config.toml
num_hidden_layers = 16
vocab_size = 16384
positions = "rope"
init_std_down = 0.00488
lr_mult_qkv = 0.7
lr_mult_o = 0.731
schedule = "wsd"
decay_shape = "linear"
final_lr_fraction = 0.02
batch_tokens = 131072
max_seq_len = 2048
max_steps = 2800
Each number is 128 + 32 x the weight over its row's rms, rounded and kept within 0 to 255. Layers, rows and columns count from 0. Numbers have three digits each. The size before them is the row's rms in percent of the matrix's.

# layer 5 MLP down (transposed), 1792x448, rms 0.0755, rows 1430-1551, columns 336-391
105:135125151153153192137130165139098136077123119113172116116151146084114130117119147147149130100102145162124119128113153091156138179154142089190136151164122121101185118130
101:116123169096124093108093106146130101124142094138132122123128132108086163152144103147123155098168152137074153091164157141096153157095116153104126108152184101117144079084
093:092106146156124155118107110110171189200131093154185125100115081075160088119163094123135109179116092138112135193119172086162114104176146084141122133117087171041137170164
054:055131108089102075149067126078136143118196146169075150203118100084181152159120100118149071146120142094103119124138110174140077155126132124105100062105113126103094126168
100:074150116101154128155193086139143125174131148087187111159124114132180163150129160167150093132134126101119145154172156232151102101166137137096184126098176134100139155101
100:080157146179108114103102132102072066114144198118180102112150107084151087170187093120125093035122077123128203093113099119153135194119072128144094195179085076140109109124
104:061199165117075176214158063151136200187188101094114148145160140139099221145083089088145125152128165127091101144068156132106158125126132159151070131152142100156097151109
102:097146118089180112140215166155154120089105149161110147176185090156156166109097097085076112173134178124094123097115129133157121108129134053158166120183074153085124094124
111:151120169107131107136114099171171140129164119148155111132122151131105140128107139155122170142193139111155150180150069207168164114151146147093101085108128092126126107102
099:144125148093099103098133140106182137095140102147065140136150168170097137127126129118124165090237151122106184145142092158160163109136069100059144089150130140201081187135
096:100091148087113182115150169103067090178127138214107140184114104145130142096105124170118111107147111156125160176103134094146107109144144091134153142193108044126146128162
102:136162099141139137077171144182043135160158148177141102030145131154183106168127127145140193142152172090134162191163144128153070109083121083125103128101058166143139096115
095:071140127129141131099132147102177078122142143088137115151185144237093108089121154103105097091151111131133162164055125099151128081076109163103112171080116103128141095125
100:118095136158169072160109111117139149094133117155125161066111155062097148106069119156107145140182089145150113117171085132114122076114169129164143145095114120142130176138
093:145124127081116149090097124065139167181130120123093046165137114076117152076170084116142142106135118193133139093083150087156105155148106088160113092155134180100106180115
102:128095076064143083171150136141143157128158121147067113183111086120186089160128152147097097101087170077143147166132112089156119107099193154140145159123132081115144141122
110:117094106150119118120150093105182107199136111099157085150112136124108196133108128100171048147143134094152130157164106140156143120133044125110100088103127127091109143147
105:151103142161118138185101123113126128146134112121188154056097123128088196120152149124116119114099136121106146111145156118084160120136138161106116155134120114110179137116
098:122136111100092120151126125151132131167141102179159101144126080168059110095088104146158130114137150146217123190223139091129116182099118109135135114078114115158103150115
091:170094115123196152154148099176160145132163158159114147178173119119100173131052176147106171135164108174106125182070088109109163122141135146122098091103132118139128124192
103:091155081091129159112086140119089084123100123156131123140123078103140035160154178141165139127148077143134127140123078103139177116159117111187108159090121097121158066147
086:123164164164121181141122124079102119138148103153124109184138068112166157150116104103138133146190162101117134150087105105107110147040155171114141089148151091095107149132
099:098173197128132102164082193130129204133140148155137183099158179170140164118137146086122136147156140170103161096159098201089096155099152178107143098074110164153091138126
101:148152076102129137150097120067125102133102088089142209070175116084150131101149109166125191119167123083174093162100055137085134143109146079139124100091118106087115070141
102:121124120158120080079157114135120109102139150164165111139174096133144146033103097181105140179192099140132080185132153115120164140118133083187076128135152115196160133173
095:112170164169083059192161138111120197052148143114127095148132150104125078110159154183084107133135169152180124135163132138078164126129102113066116133153173150125167116125
108:120098107158095177152147089182136107182066151095125117200059109091201195133146145119114168119144050134134156131136105168151156140199134154140169160093098120123167122188
101:147147188159118147169106190100135147077153125086114102094152097125103100099137134120150111165098129143085121108138137110171126162043187153111085091147089108166150133141
092:119158127086110172100148162127158120103115134143113123188099206102130038165111170089153138198073116154191148108164120119182155106120103110130142116185152150127186201125
098:125137149117101186133138087133117152125151111104140159137155122143145131139190131131142155135127126138072125120094113097081117067117125193102096153135106128092138124084
094:142171157105176141130159045110148133097142079084117093129092135122142102109152146127154150098114125161095141144160083110178137147072176140155115180153129201100191095159
099:109124093146123123136132138123139100151109108131108145084099106181051093130157163153104114112149199168151061150187138154182163114164140152042125206117118131105118062095
111:128097071167031135155168196119166132116135182151075117066107093132132146114132152126131136102160112143152093135166150147077138152159159142146130112098066106077154095136
100:121084125138072148154099118124155144122160077098155160160133112104146161114093119152104105171093144200136123088134137150192169128152097171132154100130150083109095172121
098:141133123148150153108075159086125165111116110136147096148100246167109099110102098056085164091123112166141116156142131106165152151181161144125157153160169085112118139056
105:127158140124109083116177127174127098186161128031126149211148191119160104199106108175104130133179130117135135140128142185135133155086130142118163090082168124173137129117
098:089126119127097111146174100087172106136166092146107148064094131086155111103179083176117128156097161121115116147107164155126148127156121081092152155156128130127109132183
095:158143144208170142127120155185142166083148131136224103113098091125105147133118181126133128124119154089178111127132098142206104177085136128165179199172122180077093169127
092:122117091034104125136118094102114104112138109158164133154117125095164122165051118132097127146108145081140102154201141116164084113130131111130110155135077137168155192155
099:148123132173058068143090121123151153098133129071113168105124076095126094115144131171161095152178122125082090135185160109115171155089185080146141177142117180083115078152
101:123082090139059133089161098107113067115138099085127202081138062139088132102175105139092103108112073151124118175126154157127118164152113146087108125098151123133125103099
107:167132102123091170101167120108096174080180095143122114132135186141114055086134055116163120127109138123109120111140147187156156139051092142092088137086084129155138105148
100:129198149092171089103158089125130128115117112106188121148112173103188113168147139113135107182113163118144113165141123196173116114110151108182147127074105129136134102158
096:084083162176121110162123123166130107132106155113093064070099096186172163141117149162158155081152078137129064146110080138138140152175173170152162116132103146076146140139
108:140151103204164166111097107132119133140116201136114158115141124121113144071122149122116116161114128166133114170096120145041051126105135160151133099120147105117093150065
098:182108172097114145153134152187098128145097128150067133137133148065080120128110155111113147149100135148088127154179107161121142146169142132082081167133098113078102098103
104:126135113079154099139087136102134155099180124124094133131167110156139161123168128122131161096130165093113092187150114173188124143053155144189097122123052171110166180137
108:087158077032130187151119188166122108123135192129111131145129103118133171179139166169135131131155144157170108154126167123111143088099147172153195082071121127108130159163
096:150175161150137119089205202108091114094165123185099116081116108110140133160171111205181064063141109140129128090131095089126148117141159123130085171103049107116187138115
099:123114128135116128132200144171125095143147140116098073084134168149094142096133148192150147071099025153119156118166153146059147166188136113176154091150188117176132152151
097:182128088106160112120087115087174123123133108121112143052128095120116142071133157162163186143126148160120105133141162141197150149087108112155100134143145118160172117115
092:138156122104137092183117169161128046141103163128140113102084121125056104088166126151129140150130100150156127166067099148205122055144122136128113091139130108106061126129
106:113113124143136111107117097180143138120154166097103160097092160119097179163121088187154126116161166109147113127154085100078129180121170118150178132116094118151124123115
100:124114150100109113101070134169142132108099127056105126164171160090097090107119160157092100106051097129136081135159193093120169151145131193078102129118134185103100133159
104:133168102137093119135072148149139110111091174186112133079117107113132127163085216131140078065153152142103167096096110148087117168074132094108086140096141169096109092126
101:181120085155102155126089085109129184114080110134124090132173136135106100065169107116163137131128158146070142150251187143079145175123168124172105183097111165121183170144
102:119145068165100129191161160166177145108121133156088072113106166125134147148203164136185132178089185135131128141123126136138083120115134127136174154123108189131147149084
095:152109159123124146064119108197142114122112143155110107157142147100114123136064122112141126118169161102117122112100119123168159064146135085084157180150142158074109159132
096:107132129123091108089101136170109124063123161076088152150158103129141238089169095121128103113135067093123132147207154148201097138180121205135129082133177138109137100161
099:193138151152079123059136151103140149151104157115132242117120162148108141138154148115119153103105152167152110159127139174109127148138152172142149165112082099177133105134
106:106169127117099147128132121181137170169143150169179140126143146156105121140181115104132102148109107121157142136139127122143126079123124137113147142166197130181110130092
096:201091120107150164111175088190139113176113129143130172099086100075127130149151175177119147121079101143116103121129172100098118112080083132137145091138056133163121148159
092:119152161071156105116186146101143125130143158100141112132086026131123154118144096143190125211153164184131115079111133183184113126166143121149115158121182167093129109173
103:126118122154106111133102169136167151189132129155127191135174127161127073147140105135155055128133150119090120159126099147142152102148128062107126150110135126165149183095
100:150131181142107144122096099085130110109106172097108105178114113084123101115224132120112091114115162137151149162100104121194189109051131093173099113079175159120085139096
103:112107131178199176126109087061194124125118103137180093129174147095137084153147047212100106070103114072137063076095124084149104131132121158149132104153141105133066065127
098:113142158152126125119118137096118163132179171177173137148136100047148124144104117134105127183124137172156159124054082118100131116040070125122130179160164094140157095083
096:148153182132077172194076159140140123142125163149124110117164127163172122106125160080113169166164103133077083161142139136194095107131124161086131145121156159159066142181
105:148122161140184089147136078136162180138151123119089135100104161141149105152130152075155067154086126139084112117091069127140118129095124113129095142139169117173161135195
096:085184101180156119088084102104149137075111147120153113123115081072138169179138103151114141170171198149064150084122091120190120150148152092137174144118173105119117121129
102:071148172090126090090141165167074156120182138120168131112169125173139097162082091161162117133116255092115145104152156159092140132166098136125078100139089123146157111120
100:164099154138081145116123112104112136183165089141119142137122141143130152132154123132152136131158148122159185082161108176129194151108116138103137167114140152119093111054
095:165164088112136084088139136170144122120196110114143162139173127101136169118131146153186159193130144126117099161202152153133079160138123154115125157126149148112138123150
095:168136148127104112168152135184107139136158180143085125142113171095127142055178101090164124147143112139162136131203082098096150130162160108138102119123097124186150150056
105:045115109172106129146112181192119164062119155177104111076141087091146157093188098153150133142092136086161188081049141120121142175147135118094172124111146112095112143148
097:131174184130098103144138127124164112124136186089126153092157081102114143167109151062155154142114107165099166098136114127112126138133113111161130114110090126131132110124
096:096179131135155143126123181117153108118094099121062120181155133076168132138166161100146145167143074141132148116137094055109111174143155140134102151143160089110193114152
097:159105120084163155121119167089149118072080115133187203148167105139106188104122177082131131125156092079100093132129130100096154126116148077169125190124097110184140186116
106:132123167134157118129108115118136156130116158139125142114120123119113143122143169149057122126176126215131138154052092138153171137103161170093197164102114123158136140167
097:131083162112107081186185116162114073125095214170110100053158170205118141124160121110171117067136153088088149107156118154167114160148154178101119153150108172136093126138
093:122149072188095124113197133062104135102208143144106112128100138143090139083125122108121129159122143132112108129135102162151142154094092067158105141113078102118148129138
097:163072109104084133121082076077120155143143123040100103125081106157153137113099083132104104045134089151093170134159166191110058178096151158139159077141147087129068133139
091:056115143093152126128110148196144139145133163137162183093096139133171191112106139097123096108114176108140151099191132151115159147126106190092153145115188085139118107046
098:121191121113128139130100130150134123118141064159093102146134197113123123077122151185117157172055114165124049113096122192149105128088137124125080125052139144178132177105
095:117141123170101193136094158087106187151106112122097112146098145130119147150116145138161133156194176165160097062194128128181132063152093152157101146071080140111105097171
113:136121074116103167109101126148103197099142059183142119188108115160084101127181195157159141134057133202131117188170112141144161127110121176115070120124133130097149114065
096:158122146146217108083107124144142126131160146106098103124132139106138044113079104132088100164063116069054151173088165094161069138124171052153116106145144134129119108102
107:100170108078088094171108064139083118149128117125114129146092119101178171164108115131235148107096079157188120184164041124097155142084123109137127139195107062133119146128
107:119145166098110124092138137149148145134189167140124111050154115130116106152152154136159155127084137049093130132140141111097135163155128141195123075138140120082045151111
106:050076053169182114136095125155093106154105143131134125121145167091131133104185142120153141163190126061122143112101115100166169097112154078113100163136128082089102102079
112:148192109189146136178107126156125163071147175118126078115110075071119129075168187093122068189086153098170130169122102153138155144183165163147156133102120158159100138075
095:110137111101112126079113087088179117143102086179120176098121109094202116139113127139098149136131128133114136100149139052176160119142138168105195097131163110155105134146
090:201147092111104098143222109150123188116160154171141102118196095120128152220099143087192165154159151122130097088119110142131151084102093150090112129179154103108154203104
105:131177084124123097150136175119161141157121124105102132110161152185070152118109128127130117070141134114136151100216163132125087097124093125224117214118149126168174136137
098:051154029129178150145122121144136125137143132075128143088196179160137131080137178076160135127150046156143143129108102138109117142121166149174143065078131167114125142181
096:166119124104143135114135085117073063172134147110143152078141131088094100163131182173072177181141116104065122131128166148118154133101217094155122117096182145142177120093
102:139128183152137168160161069079134120088186135119137076161114052143161078138139152089117222165142105143100123138153083134097091128129123142137142135128135115178159160162
089:151128151158194143156157156109161167173125143138125132216086162113136127107169128023133155142082127121162167142137083095136106112124170113158139127165135138182153119072
096:156155130135052134126136126118099151119103137068160126119107139106128139121090052129118130117115083059141136071154067086157144107134099141096122141112107093126085155142
103:143146123076139072177127148137196140078114087123122102145155150185123101090131201129192110099114097135126133151142088099187133109124106100122116160128099127112153142095
095:166119090044086152095137079170087150122093166145077169120124126154122138120141119128167124161179148126131144113046160101130085115080108131179147118095159123124074197068
083:117164154166135178083129100174092098118124137156115141145140125106117122104117160132115160111129169145105133111158158148088140076118116076123119109129161188182182125126
109:128135163146075120124094108167088141145107136155141113124088120104133140074148104146068109118106153092050152094103143128163143076128180105104137125123146111192075161160
094:127131177121079187154116141098129118163119118121145094111135068103112209171107172126135161175187108159108180123154181125143118125138136167147190133184123065127124111044
098:178117117104120124071104145130095199113108172132080182119099113107108115122150130075118175127121069131153215098116142099140167122146108176129110180157094109121101125146
091:113086101123184132117135174105216091096136117150181059099129137123109144091117162090149117159116161138163084107190201094112122087118120138087075124188158084087108128130
091:127155093146131157129139094173151125149178097201078083087079115135145150109156138085169102148118082187146083138063147160151125152096110110152154117127104113169086170111
085:150106078131107087134068099156074066118167162124142087066149089166087122134123192192079120149099162071145151125165122124173160147107112129175162118095088144131118194142
098:168140112131097167109102148089136111115172100147169142091144128120094138086073122130108147103159142124120189154128153084142115158136147092091113119143100109105081100106
103:090144150141139145144117140118154168110215160113136158153181136120085082109149088126132074146102099135133081152143201129150113140172234167087105163142125097146138152110
099:135205138112075134109173092110164098083141166157179105121153104082171095138075099138176118155203090086137080165130135161170175161159127149110139162132109113132086132142
103:130198109158147107171132180111156109130145136100178110099145118152164108128122096141118088170157192202141124164117163085110170117140089122191119137159132202150147144068
100:164130143120121139213109162147142168148123180156135141196156105141110140112166151120121196135060120087162146144133116158090068132168118099100109144147144109112138164161
107:124147117171111125152106197075118170132087113168111128166092165095206157127158137134106104175116111164079151143110132139125110164155113139113140200147140141117134121154
114:144113151108201181123115082201103078091144115147123136136102179133178140148103190119144114156139085108043117058181134136143147150120104159098129151134119110126125112119
102:125164086112097156143101114090138115097130191179120108102170101171174161172147091125193130117095121164151141108148125202161110138155108123145157183137157083129113171114
074:202196159091131194124129123099126150135095126132127085208104135133187166087145149089118084113116121181127134134126118139128127144086132105076135097107093133202142155112
101:173145120146123117161101137134099079119131144107123062150176148142112114113128139106103165128139151167136073183100176119100093122140116154108110166132112125122075144123
096:126091183084115150168133168132111161092116115121094111119145112157081110150136132121144183096076114109131141083144168122125134098129149173117101089163095124171116104138
099:108153136134123188153079134152141136156135161185126086106141104091170119101117168118114093123122167147151132102189166106122173120157119132122130126096121168134205150169
096:132192132090130122120150129139174124154120025186132099158147159087132120102161145098151190122114159178122135104138120107135051102090132152090213154135134148075095145134
105:094161105107122210161194149145127157174108135078099082145150118190107122099149054104150100120071182083090166156170135118063159155133135103094122097177148222119113146116
# layer 5 MLP up, 1792x448, rms 0.0805, rows 1431-1552, columns 336-391
094:145110114107135105072113103154069131125195123141129106170178088139127139147131141154143087164130069136190163133136146144116118094124167126119160119152118118144216104131
088:083155133120086066124168100147153106125134110129115152156108095146136044151092099037119109166106197157139121131145137095094165128153055171118172106118147167149126134102
060:103143116101137151129174111140177149177102135164110135078125136120109162179132075099164179136134135151090148090085126140099061132173152105143188112071158145135120137165
106:093120116132098107163095111171101139132123105191168113061147107178117135174180178152110163158079115106163084135124084127131108139149154067101112153020151145139095142132
100:147150057149147129132101180092093131162150163192132103140089120140154094168089152073109108116129098126161191136134079077159090119110114067094149168107163104161165165089
110:150085114139195096128196112124133135116160117086158127124100139145172076099120103152180135138169161070115201163142154084087076111084152087102157112119109133103159117146
110:166130168132166154053108135064133103112121133164189205141077151078096085134135119132082069103127117082122130167145103145136124138114124134088137098176071140126159180181
106:126095138095124218134085130173141151140163098159158230165158151128142165159183145117157090138100122099151178116171166094130088097135152099165119141171100123173156155182
087:111096111099132059129171179099173155105101142131168108125077156189142138097116122078172098099126089128087176083114148155124110090144077031087182098102195116117095124144
084:093113161150150082117122100157140198082163134090192120169106124184151136164112103082151128136148108156179077124180135142152133091101135107093104113163116119214122155114
101:157093151190113093139171125141116089139111125124101149095122086135146119163071075110116099095135115120149051108182173164124100178077124170106148134118103144127113159127
095:172124127183092082119143157099141120165035148115162089125103135160176089046170106090122143060097204138121146159126070126095118097090175071140083138083119132172161128112
100:185112114201137140069159118103122188118187139117100135097076187143154134113136107120172141156162148074163192101129103073082204116129082110138187094138125155172135104167
088:135100185078117097156126140166161126112093193129145135140147164083086153096165107143130072157179082174107181097137184087149167142075129118116193101118026088096157160120
098:142100068155166154093158128158136171108045094178078161205162158166178160104129115182126117170140123095171199121151146125135117167061102106114177079142113150139106149115
112:111083144139142098206118091155120115128168126153098084147124134159146152199094139171123129106037134098111142147155168168155134126092112145132088128140156087148139183102
113:112164107130134125073167127145094113123141115152100122192144162111140124171090130179109163096131089166101134155129092083117114162121121106095132160147158109153187157173
091:165124122133130126132138042154096167133071154113128099140162108094144126118106108145091176098097108140147117093136154147139160146110146093139085095131165056113167162102
080:175120134131154115125076099119140122062085163106152108174135154172147115134125157108096119139124111117114114061161116196094182148148159098147119189085158073134157099092
091:135094105135117195105116133131109162113132169124155230162118180113134196142100115128199124109119179135060089163130146113162134100121151110147112169050135094154102084159
092:166122135127154112130125085152091094081076102124151080148184141121141105170109126073154095128170125127127151125089110074099174199144190091162126164116125133143136128196
101:148116174134133144167144113160108102106149158140105150102118120115131093126075087135119125095209153161132136155124158169140135137107081084110090120163105196082136137105
091:208109134151131090151117102094130120159091195129117155153044146085096141094169121088100136138105094156122139163145041159186128142087214128022084131131110118139142159107
102:255126147184117107125121120123103126123136129128116209158072165050140122105146114138135117144135066069132112130159136093100144122110105131115143193185180101175099084144
100:119147125092184118137082101165181128127140059139130160151061157171132140117174100148151173140118140168152170096149124108141154203133088165145090152150156147162114082093
114:118081055136121123120145061168108114139178082116123150106104143126185086099095163153068148140182143130105123146130196161119136101145122125190036121133093114101096091146
104:202152155161122103152172111151111106179110141127086143139090139183086166129131178119149161082099147151088122110147192112084123134131166143129082130135133116171083145136
127:154134129092187106081141073100136088166147151113114125109125094196068119119115133132152088120106070168155154118077195182121141089138130172187079147089155069151097119064
101:133188115157115090140110152108107210152077141091086161095202146179185168063172107091151163172123105186096146110116149152137173126065114164164132134140128127131072163156
085:189105129153123121155101117129183142130140117146117124093182131128097110111142077140135218087174099162161209093149124201168143131056171100138115135173105096137093103129
098:083089128184117114130115157078153142132129111183117129121118070135121158134159144098082075109062122145105142137120051149098122170133164089121127116117084102095076122173
148:128085162149106089149077129131099146164192159181151159141150119087108207113086104178111118168120097109176109091168156135151085149175147146081140146118110094116122145155
109:164142137125122097136171099137100076164088079093116120130119151172077125080167100161099105176125147148099076101097135046096089098137092096109135162112126186072148138062
096:139143084156055128114155174149205160091083136124116088141118184180131165128098159030127115159092128082115151087076157126144130125103128167133144142103097136138138092137
101:118129116132114108137160104093057137100186118098112101126131132113130120113072152116077075074092079140136077077126115137118141098151115101090108117137108091148123108069
093:139120137187144195100084134143114144101176094132133109123149120098146128151130136138113073123138157108092150103126152063131170143097129082046172136117092087155081112120
097:143173121153138095088100167143098098096105169103143095148106089056131127121161195145195149097138127124158105135132131093131140101130111142115149150155139175081097111100
091:209117153123141114100155112127069142120072154149114148131126156114142148172065145156177080092085177113097079105158186097111131140138104108129191113198108089182123170138
111:108174132113115146117124141177114152094095136133158155101085153138153073157158094153137156180163143139149142126133120072090024097160077127114177145135123192145171155131
101:132180105164191144194114158162183104123137124148103082135089150140126116128132100115131073139104078144086086173176206090189164126185138155138108179187196164154079072070
115:140092086188185097096095121087087052059125127195130096159162104134127119122094124098160128136120175172165128170148161160154145113121119169162193122127095128212115101179
095:191197106097111150134130089074199173123126172120128092117123152140151123101138123149120072075065107148162157151131096127152138128099183120157125113121143133096122090182
089:144125153125169139137097100173118109101120146130112127118161144125152115183091119109101151134116185106121148115128078130156110199108142163137110168152075122145057109147
101:126169111060106167125154140154168104072156151138102145142141151184159177112120080175124136113076196147133145131116105128059145147133137135177154074111133121137092064106
135:138198154070131160142103146095125132132159124135120084140150130108145134141126178105116032161153080101107162141118078118125142126149129134134120135156124159152181131110
117:115177151129132089103138096113182076082131133109109156134090115131112101145179118093111163111103091157159170176137138122129092133098155196149062096153146132151166155141
110:113140127110149133124170223128144122154133113117183125128130102107089154192136090075178132126172152064057170165113140136120113137117153083119132167091151165127162081146
099:134097146166082170089121156139142109179123154127165088100156159113134104117090135134112151099147179093111128099149099069060182120140138143083156146092100055122147115092
145:146058072124129125111154184148162200105097111136110139148121168127154077127152153082121151148159206106106118084133103171144127115088099193100082126109077085131086146184
099:099090143146115121110120151093157159107094134160143112138153111109130124095089119126067132149079089141078050164128142110109171086085171155067154137145140132123169114144
091:130141048124139117117109107058114147244140076152148135172089128056112132144137169085096132137062153109113123138150086102209126126127158149151150117129140074133128146084
111:131125107118173132110096131161109131109123117096100136115078158167127131146161127084097094107160141063106183181132140074074123190193142180177128161093079124116047100174
094:103106131135150132189130129170129147163105071121122119145125187159112112147121167133092140081156098140123105145099128084165172076136180137184134147126158160108150124136
100:146133120073170151133090125137168144081116116126153144142095169103159124122159092091111144100150109137103155103138102147106104109147093104158131071130128128158167161148
098:164104077143109146104095102101204135089118125079180155094088185132110132165153158076134132124133109085124071140139101101116142130178141188174107174172144171186096116103
121:133141157158114092143134158068115097118117155101134090186130148130113182109147136167090173100065173117191138104195069144098133136120166065114144106097125125134081075175
098:100065120160158113128072160140161137123100096147171144140099144140150148123089144099172083119168158044117161143140138168163143134134124129084111107092126099169120106145
092:093133094092102159170136109099170138119140187086175135097135091124150160114131101076205192147126124126069124162140142102098072073112111092151152141127111132127124099153
114:195137103131205116095099115124163162075064071134114128133175133113141106098073108157172143122121125116132121182179137151222138126172101144140147112082110070109126155197
111:110116164141130118123161120191147161134090149086148112123155172081145143173171082103111140104042129137171111100146111129098122088117136101135141137129160115134108157115
099:141157206098148166110104178181132147137192083182102144144130135091139088136119087104130157076167157091141075097107115164126114074159121148069143134162146114110083095073
090:181139093130175074115110139154122205101077087096191186121140104104170122137128131092108107174076082149138181125083114165103160035130125172143091147156141116151077145170
107:158119088170198110128143102139124132117179142159086064084175081129114097124101165162107116132090094200197126094097112160147156096125115141129122114094134157109105152094
100:129189154094120089038105150079190124191144101150188090146117151180173194108141142128118090115158126101161153108094140088155108165090092099111095111157138139137178060087
108:106157159102141161068130176102152121144135110087165052153096089154111162142097164137125140113151082149170116147092063130186095126136161108060070138105133176171142097149
101:137102082162114138147128158058119168128085136124099147102121097193167168114144153168102125152130126119131114115144180142158134094106118113121114146200070083214142166145
092:138143126129104104148156144126134161086112118126116171110151135097084151058190175124087137125100129118128128137110106135160134126152082117171109156126118124085157139090
100:144104122112110063094145138099184121085111104085144130091183129128142116092123118077154145157102115128124125080121118134133096137122072173141105128075147158101209129120
092:131114178114083131140148166140107144126065095097096141129112136111124160137119104146076130157137088130092144112137166117166143193104098099125143157125070093120090163132
111:100167094188150058083160093109123085112169097153137122171147142165126141178036168156115094157144115163179129162103107173147108124155138152138155127112193147174098099135
102:159181118165167118075191145137157150127102179123049151154152146091090096095139116116110137124156146131139131137136131113150051113117085126117142136125071186122142127141
088:109109125105170111142107113145167116099112142146070129170157206160212092140104141129096085121107119148119095084143176109181133140172102135148196139079171163044073104068
097:112089094181046121112115131099163149132163137099091068133133153153150119163075105141133138103126138107113120101148135110146149162143112141140141119020109138136115181114
112:102115165117074097137110106093146110136120141110211157151181091148113115138125077152118073140098125135078127120153145170107139116142102200159089161148080113199101146090
107:155099075114141099172198160116119112178157102085118128141067129125165089116137162152162092083070158131165154131147135157189139112072121120109144055098155075141125145148
099:156095120147115128145078112125138090158103129134150154133118125126134138094149114113134111138105100153156127058116080151182134121100098084148146096124169136132127100119
094:058179144152165166085077124117117148138100133057169146143153172152139127143078128179137127135110126171161138154126103157152153074128152112187172177113156150137156086121
113:114112152082105110171100136146134108144105113160075137108153128118116108163110125106119100103110118073148090125135169106149133133123052186038107094097143125198168109144
108:104111153069124167113155154155119172109141166118125147185108122109158185151151037103123149155180139072107091154137103096156168184110123090203125150114177142186128080145
088:121133138125159124167107130115095158114142142107165028109118116109095137138164149135100126105145160162103118155173153162132099132164126127144084157127127126111081095116
097:143163077166107099125116140122099146097124100099115139131059141143177136179105114052127165175118117120159127128133154089125141108120080170110149131181126081185139103108
091:127126113173126163143161059077099149128125179110091097106123192129145105110092191202070161097136141138184180149094112088079110154166146121086142107107159159127126087114
104:098056156121151158154159126138192087118144134081186116129115175105095156113079118097099177127092075184099104111178144118091115149146206140098148098126099125165126147098
100:145145125101129092184173110136135086072204165133134136071128148146143176170136118125151202125122184148165107101210133137129124083132179115121196128112157121126085129111
100:155054173090137072104164096091198132128138136123169087134094113159146126114152119121114070113097119132120174104117099094110139209162096113087177133084099069103122108179
095:135145143197098070126066102123120152173057122164123198085127165128121121074126145148105120106164106104150174148127115081135129161140147159167177081105107176137144107153
107:138129076117132098119172184079185119063132168149067127125125132205160131210117140178113130156162073116117126094126160148081092088149112178104132111094146115164125146128
110:121124079099080189089145138048196153119156168133144117172147084168115094235138104076099212145128146050149125123179169138076127103202117106131162139163174133099141130111
119:128104119115136129137130130103093071128130115131125121175190098145084155085180150151109133121103138132111136092143152089158148120181196117160054158140068168111072179175
093:122109165132089145146077156101093083182090134187147135194123139121082117136142106112135103156108102131093117160135182122172125132173081187104119154086106095072149141090
087:129041144113137109112128164109186066154138063170124070147160164102129108129138153106153106104145158115170138101096098066188162107166145128073089159170140135158153108087
088:091122145099103137141101136092134144130134019171189149119099086106154135159149180089084079091098187137138131090152132131146144124089156145127063142158207117134151141144
103:105112157147114064129104096110178081119154184083153155117199168113178143136164119108137124074184167179105111127133137106123096144133123175082125078155115150137116122172
096:131119123079180118168178160088169117169093127151152123160119144113125106105110075122125163096100210083131123135121096073210101126222136167126107104134109153104126050077
102:167137102165127092128170153184165112122144102211079138159060127123157132134131114150136135136140157131114073165128181091097110146093069141128100174138084141183150183117
103:171165132102093102085097111124117174092141139170136133047169159053141121141121127129090162106106160077102125198107080089181140182111104160123163121132174151174161147141
080:106104099118121145120135181158094105116124162124139135130134170096088104134123123167183119139113149115135011162103109090105090132118209191117149129164132163098054094190
098:111179101113131106119099161125132127146078123087109103177096135077115070142181102176128173137107096122161112098130151134173179080181182154138193136112136104103170093101
095:177135149087079140131146115132149113182064179153112143156067112123170169196115107143098159118074176086111088085169088140177144144112099145199138126173150124126146102107
130:114146132112181160148093136133128143162067133148091103153081108114151137086111162195141188136082090120124093184177141146157080132171140123065144128134159121131133109150
119:150104132131100060143179152111129130112153132097129084122118049210095169167109128190113088146162143127065081096175175106135079208145115132176162130133055112072113123097
125:145098067137184084112170117177141095134165058108136128143148188151204129161148165144132171129110103152117136177132118147141165153150137069173153139117097179109124153150
100:163077079186119131080128142123124076162130102114154166163127093113152109118119100126072103037098119091149115151134049096127170103093090180105080100130045192093158124191
090:163105093186162121104090098158092160144140146141160152115170140120104071127185113156132142155118123132141173115155106093107142062115148071151142128128111155108119149074
085:126113150140087125126108138128186153131054089110155097154170101101091165180105134130145080095096146120103095101148184149104107120140120086116122104127148130112125149121
086:127160158142037153096112102139081118124100094095162153160117160095113075130107163067067095110143120131123116172140131126098108138122069142170134137131179113135104069136
082:065137175114179151156132164104117136150101139150135053112185141099124153131131132108118074118118091121131154091128109140080128173115087164149110144155152111077139128127
098:112116081140163159103165035117131148146102127148145137141107149118179163179097136134130151123165137170091079117091176133075153076146131138111171149112153141119079131106
100:088149157097167135137170111163159176106154202130080083153076108056116064049123108140137184127121095111125152107062120139112056145128127149061139136145144079190128156084
117:098139153116102104095173123072080157038143154126117089150094092120074116157144156122149125138127089120166140129137146121118115080117122127152134161163133118135089115128
121:107130074082076131103128194123092143140074094121117109122122095140081104108162087116139125120237131093131091129125133123104103164105164167119075136105178113119136111124
109:084082085164084118136086117181120158097130120061090121169127101054125140188134081147157174154111141127160157152191121136138121130140147116126082151092149104176141146132
102:124153157106120166088155132129086131136101115128149169064122181169148104134117156156094109081093136145144104157158136196143136124123149125167057105142062146133136140112
104:149144070092106135125142108181161073119129151079109171126139154109168056104188141081118115145140129133143131106146107101127100124169112189143073141093135132156141082117
097:167180112124111135086099089137119175111125120142123204081130069112127094152083158160089183094063113101117151125161171127140145130166113205186151129112070107096136145170
057:102129093163144110060184150074125146134105132147139147129128158134119140125124148159089187110112106101116139094115152065115185140126144160178182135119106094144101095147
097:113154150157090105115145120095132141116052095048141184133201159162099123155169045152105108117159131127144129106135128146053101087165150086105174119145114100115169120143
096:106115167120113157102119072139152061183108180131101127125144103158157101124166148132129107140135159105134102185094126089144119160151136129081119127154156126194113100143
098:099167191133118144120157061136153120129111135137145189123163129179187094118106099118100189104115131147167105167062094229154154145101152194156112034118136119097142079140
097:168155152087097124169133126092122161144142096131105120127176143116160124098107179127138108156162129153135142116121103144104135139148125171189081099084191145156137146128
110:118077074159138124114114101145102115178132103073155111161170092109120144171148104105116114174123205061161121133124100144122069134128130125121102187068168186111159166167
100:175138173150130128139177143167130086162135152143171106064099162068141158161140136128157142149096113118124110155102201144145129180109077115169184093092093083146173131158